Weights of a small GPT-style language model, trained from scratch on English Wikipedia.
Architecture: learned and rotary positions, tied embeddings.
Each number is 500 + 25 x the weight over the matrix's rms, rounded and kept within 0 to 999. Layers, rows and columns count from 0. Numbers have three digits each.

# layer 8 MLP down, 96x384, rms 0.203, rows 0-95, columns 320-383
502530508543481503460508498513519503487506525477469542490485503497545478493508499483494533444507496477470452510473485449493524469476531488530473499501472487543508495462510482505490492494502510
523523471505540532459491489522518470528522511480457543483480448470516510501499490503486516482497535516511491510495522509482506533493528482502502517510453490485474512512535441490513495490481534
523515517515459549444515512507512477533517506509538536517475489490485528506505483488473519514460506499514496496513523496480480463468504480516551521492506456493471490474509488508508503495527525
462513486500491483469482525463481497514473495484516521528496487510491523509505535505530530477508525488527526456511488458527501504457514506467489439457526520513512488504473494474500505498521489
481461518518474494450458509458512541511516536523481490518476511485497478456474484487544483482500481537510460487501523489476451470451531506506512531465477482522519508494514547480495494509479545
477493497507486482484504485482451515488494496507493500540543501478522495493464499509487470466489488479502491505483522482543502472462472485490456525518509461491536511504506488490464483482492491
505433502496466510529507476511523494495464504514518524535472472523468545502489547527488507592496477470526501490489536469496511518497468498494512517456507483520455520466506454474527504516500511
498476518504471451520509517482516463512457456495526462528474530529462462497502471516501491478533504471469450466504473528543487488495461518523521481530511495497517496517509482473480467490516498
469489492482543523555473491502465518478475467503488510491517469532501516534498461502510478511512509504518502480510498501483511519523522493471448479467521515520533472482516529453484491500508518
519497479517507502504531508467507472575503497509538496481515516486487520543513503465455508490512495533535495471448517495494565549469546513514512506540488501504502535527523491451528517493473512
505523500518514512491478501470502492493485492487473481518505508500477515505516479548484513487430501484469428523526511522567495511548489514507537493515510487487466534466519472518500497500514511
482493497499537508556529468512503509497515501512493476499533472503499481487513499497518498537525501552533511507491509523521529507509525529514474479517561535498454515505496521519477522521520506
499467524495480507495483493474471492471531496514490489516501528476505491515485534494503512450479494471503499478489474478538527499489516467473476483502487485525499518491467525487496492519465486
488505510463496525537493486550464470478502465507513512510529477477475477510478498499462461546505475472551541517510515526458503508503499498468466471512480501539534499522514486520460509504478502
455555500501519516502448536526487462479489522493514494514521481489514462509517491497479536474530516526478531498499480500511516482542456492470549491421498514522513527479522515538508500526482506
517469533534478530513490486496506511535529541497520503457540490501469467485478531478518509499510470501487513511494496508459478517460486511556479482507523544458502507495458509523496514514499476
437491505470493480483470489538431491455504485508495493441488489477496489482472504478492551510554488547510532516487502465528490507459485485434524460511524488544515516472477443522438517486523432
556524493526499473446462496485507492481516467501532521465546513480496487493502498476470522500464529494488538481469546513532512516496461510503496513513467498450532508487534514535475513468487503
489513482562440541526517463516513474482517483508499498511491500552494509479488534531476464493487525512533443468515524496506427521483522497555491507519510519556492476476506461479509478532494548
481542505493517451531477551470513478471500528524454530523501497477499479510477510471528538493500448514460506467527462550534484455509547487487554516510453538442475519545511541479490523519506471
548525490474486475513485507503532537440494527499499471471498502508497523471489511497504498470511478493477510473554484500487469507528513500514501468538535493465494488494473464523505482509523502
478536516450496522502522475502526489539490470522514525508516516527457499529543546512515493533439506495559543491506501538506499489509523481501519473479510464540483501535520427494548550531538437
518500490503486539469502517503478518547472476500493482520495493500555509506469490495485503501518500511477518444524515477510499439536544537540508503484521512445459518488507534517519526516547506
467460487491525472480473461503480471510508524478518466500519539500444489473511507500496466487479525523485521502545483497490512546518513520519522514537495506453523511499491519496460498537492487
500483475509478504498502508507499487479471507481498485561477450515525458513484471468535468463486479511495504490535506507467515536501505481500513544451518498497492483484531509490513499519492501
465536461461496488488453505488488505507547550472480491471525550456501461513512509486516483516512516520501505497452527480469535500496460502484514487492531475455514473475476499499467462499489504
469548483489499517513545517514501491535483504537545510494499505455477524502538476517468506470479543491545497495479523498474526500497504469563483454465538505552528496509534513458482501496529477
493485498526535497462469515502447520512503540510532500503485507480522484500474492509481536537508518501498516484499513480548499487460554504486478444494513499530514517536551511518517520506488493
527531493516496437481499494490518507495487504502519552506486518524470496503540527474506519518469538483464521480532470503437503508494522471481472508510505493503508474495464542481496514514519471
450446504527484477488475509432467511515533495484466527493520480447496455484462446471495452472472514514499493458490473529489518479489507532544544494487485475468477533499467499528521454513498515
524465521506485498493554433506529459495501453463524463498459467479525515478521553527494506560459505514490485483477490472506508499504491505501505482508473496464471543483535506517522519496518473
473492535535501485486458491507482526479493493488514520494508498500506442470499471469488531509515470516478494504515513532456460525495482484521504431513513443517496465506509538466498484510545524
482449478469538513535506514516471478512550511499525512493512538522483511486488480515517504521510497519504480488523501505548473535526499516500531540524496506526524493487487501479544544505465526
516505515504487473496509501520493493486510450492476504464550465526493526483513508509482473545572475496490480495494521515490491498498499495446445478504505483466475497497481543530482479481505485
448504505550474505492524533504514522482540466531505500536468503484511491498495502522482496479546534508542492496511469509491497491493511492505558521477479534532554506526508538493482491545487525
548468534510499518489517462499532486500527483505508501538468500502542501485483554530469495492491501521530473498505490504528462450490479494490522480504521482511536490481501460544521524483536523
529520519493487484444497508503505481473483496504512510477515468502483498512484534499495482457522548484515480550518559520516490524503447515518530498509483505504503512491522470526490492496493509
497486488493535483575472513474478451527477480529535487480508510489468493518517522522484509485517514497481505547502507520517511492483517547495494471482487491536476492511499477515515484491485510
478541488518479513504494491522505509492460513512481506517498521460530527503479509523576482519497497496525537461509489487496494500448489496479436457478468545467476535482493510502509485492480538
487456513528531538466469498552493469506501503495483527562480498520498480481537534453474480525524497486573518525488489501496537454473488526477501518537511506477524517467496494475487508525486496
514488526510490527501481469474519515501507540513493452513498516491447498502444471480503508523467489490488511552465507479487432464506520505522489556504507504498510504515484480518474479483487466
507492525474497514507524480484525528503530530478496501540442482539514474462528454511500524517497514493498524506463510488478482527471504541517503533494500545495465483485500515535486524512506524
454443503484463479517470484498464499504490480545481451486537515513484481485475537504468523464503481480503514467498477514500450497481493510478484493454549463525491488527508533480508513533476505
524489493534513518517477487543469470519507481504497497518464490548481489501508508515495484537468518504489530504500544484426523499535495523483478513462478471498497517549507496535486506535494528
468505501512506509496492506479537508490477515506535520513501528475520508509472517501492505553460507503442517532511512460495481494494504529507495482537495489521464493493486484496547483506496522
440480508478484525530510508485525488532515461468513476492497531530508488498501469502518523505516508484530480455487490509506512500504485509538461522531506477489477459521501496487494494558464507
491526526445490498453510523503469477539516519532502503477489494547540472476506495531469522515492510508481526521450505454518522496494498500491506529462486452531516498505527494486458487511492507
508502500492472524497498531442514511482495505496538536474431484489529498519518523528492537550461533470545533457508497453496493485488486485497509565505498493543504508491504440484485467483527489
457519527478472533501477468496466482538544534486491489535446476488503512494501505498499522450539484479498500521520534490501509484495511506512512503537498492484475511482481498464538456500495509
526514521498531528479454482507490462537508527497506573523510509518468467500526540480511506471514531497494465518510501494493513480524504525499501541508525489514481518492518519466526509499507516
515483499497499500488525510487517515533508455516493492480445459503544529490507437511489499475510521446518505472507500480488458496487497463483475484513467444503450501521493484531536508507529496
465434469555482517511510500413529514461498515492510544490468534501500482502496517530477508502545486471495490481499503526493515526505461510525500510478486486483538478494531491520506486485465491
527495509499450466465518493504507480518492455523533457508519490500472503488469536526480520504518514469482514476470469518475474447491510456466462529501506541516483491531523490520488486533509497
544516484501495479507464511525501539498492500518487468476462490533517497500498497502510492525423486513534516520494489485448493482457502505482479509517480470526460483483511505470484539470498504
520492494508514481509485476514463500516541510501471486481511500484500505469484521500491514472510495481516484533523507496516531487525494462463514512481472479523533518515483470531512498475504499
492472504447492524533466496432482474520483470506523458513511511500484517461470493523527501519495549520516483508476497479486486499462516523495479487514547523532492501521491546493468495475484524
502480482530543454504489520536513507509475511500517506498516504510510518493491536510473432508516549524495453521517501526473502502531507498497518481494511510462485479522500475502501488501495457
518533500520450505534494518436538514470512509526500511476464476522516518500488517508477513534458486502520512491484491500478485464486513512517529500493462488481489515474469499486545497515512489
465515527498518499457508473496484524496511474510540528511482466509489526511491466520465487499476490496517486490558486518511509544513480523482490552470461498476485470497544506515507517461488495
506457478426476538521459490523484468491472548485518520504468526529496514527525481523469490511492516497544497488526508468470467495522517502538493506485464471526518518483461536519513532480500526
526532500501522500526493506500538504501440476505555491530503541529481490476488516516524482488542493465546495519523528465530469482489482474532459535488513549529543482488496534510526489467513536
519533488503503513565476516579484489521506493507468517508557497493499502505510471516475543483555474538515549497497476504501500521453475462501512472540492499490519490505476515510518500549478524
504468403503484535453478429463501550565414539431481497463520496438560495443583499452427493584524465559493439490507524432482484479484548507519561522457429525526521597452474445526489456419413498
553502486529494489514509495462514499510463459499492506486467472508485468482475483452475466485508482459492514515487494482483506458486506442488497469524482514450504470552504446488498511515503444
475551476501509466471510491517475484543537493517495531540488523477495555511506521501492491485496503471487452501486559489516475541502477520491495516531537482524492482548483494451506531517473498
463512497501469524515517530485542470502483458558561500492479501455498504477474487531536519496468482462506517496461468497520573540541500477505491494534466463496484508488463509518470488512495497
536481498520536470488533530541518484491503481472487510496485508513506526478511477512553517534492515485494502519536514487563480510486489508498510554534494498493499503507488532512463458517465533
522534502511497504538481530486516496501491541505522489485508492520525503525479532514491524476533491485492527493445477511510542475517503511508483514519465520510488534459507473493514511481501475
457487495489508522530539469502537540493509501492514529487503456488517480507509495481464498492482462537471517484515523461502477493486528461538538488476486512460475483492513569441546503521471536
502459515494479526530462516534476479528484525500452503496521457501508516492510518473511515502488499473493511573513503458493511492520532491482526518541463494492463495517503534486486522524486471
525493490476523481516484514500500532528480455487499499481497489523492511511529445513441499459532514509530483501508484497476538503519481488483512509526509504460500492489446484494536483539483495
555458507478465495527471459518441526501515482502490544456461504512493511508477471456462523442513503549525510513510542506505480464503533493528462533481517471498472533472481517542487477491494489
518491514529493492510476491495485452497483481501529484499536529506437528514521536524473488556515476520491510489522485493526513529444517489498479493526473531512508500483516458520483498517495498
500459504496484525474500491523475485513494500465486489511500503496483506499513496503493492545428507557480507517498462517497466482497517464486532503474492498484482470524495478511507540499504479
493490495500502513506481497480496494474481452512478495489480507507562501489509526480503508525504525510532528483504496486456497540441501532510492515494494541565486511494490495502508499498503524
510471515529554500507536524510518497464494483518499532479479476501497502500506472527498467511463511498522472497516488518487477545478490482518504494464529472484455488525520482506503455483497509
531507490520501530552488525544470511489465469518531489531508536499505521503513430515484535529475497551493480574512507492510522476458482527484548508525472540537550498532477487519540538480479508
505526520516481452447530502540502547485514489493513516506530486536497485519524497514518472511490508518504508509507505470550519518484528533469449529508494466490508466500489532534517529506481473
498462501519523545476484506497493465496523529466476491461485456505492486511523521512520472567504500524529502489520473507473476482501530468419475516471465528441502494470543499491487472485473496
474464509505479508504487495468506533482509518481523489531498545526469517487553496533482480470517526518459534547502531501501543530494507507481480465467486519465486488459502502526513506496499498
503475476542473522475491545540492522500508488509504502443474522502494488496484502506487506516501507519512509459493477505452489495539535501536506536500534543528470477502516526497512499512490472
490532523519510480511530534523524484502517493500509469454496502478494502498486439501484517475545526482491518442511490528515520501520505521528493507487480460454516497490495461499496497483489514
455512522487474493489488508467498518488496516521517555460493494517531463519445522517505520509490507444491511501514487518541437482456528480513479495503458484470498499474470539526456492456538491
495558502524522501511456514492484499488551508551510544510501504491518524492470462509489492529472513517475514485500547488472517520483495510548489547528499462497498477485509533479466555529511520
523491511531489479510478489511486529513480533494494471536474442503488495507505507523500446452490521504533470542513474534467531496476545508523438472486455521462490483490481496533489493456529546
429462513493540498505542519533522511507521524521447459529513476521528499518534498496514456548535547427530486478486531503519499506545475487476507487466488473540497525505482535496508527496487506
484530485509498479524487469503436494462486545481482504494502460512537479524480498457529473445476473462539484463522492493498494497486476507492465505530502501458488517492490522508486500509495485
502464507491487467467545473494512498493521518506525547520487504483546512505485528497515499509522467491501563484538455489480512510537530505501483517468515493496479496519483464455516501517517514
515482476464484481553570486489465483480509485530518500461478516510500509487500489502459525542502490545449463497503480495500482529462503499538506514521511499528466512499463518466527488512489517
435511490483478453549515508489482504538504508500489501457484474519487510503471467495508517485525528453464502470461508506513438505502478518498491457512542463519532494524475519479514517507495457
501554525494525509505440492488480504523497471511467470479535507509483497466505475538516515453509506499442464469506490498470463512563500487456533488483532545446529482509505472501508522528513541
489531477475479486493524523534499529495505500470548488475494499474484523531483510461490501533482518502466480450501494489480502476456526474480519522517489531491512485481460477470475496499481511
478474516473481475475494513474518463524533564542501441497481526483445502475462486517528502501479478468484449475477480515476461503532489450487447453561517495481467483466519509485496505505497511
471507497537523519519492476506503485482469533534501511473527509474508521528492516493496485512537501498482497431488493491514477498533527509487549515499529464500494492523481453509476488465503483
489523495471506475487498494460521498536482522503492510499485470484510493494526504480493493448489479493475509457479480515434503521544481478505451453510448527490508510517502482508471448480504510
502487484507506531518490498428487498462504508502499504515530513485486494499499539488528502528508480505518492483495492573493468466482519494519529436543500484484471521509438484570493547525514497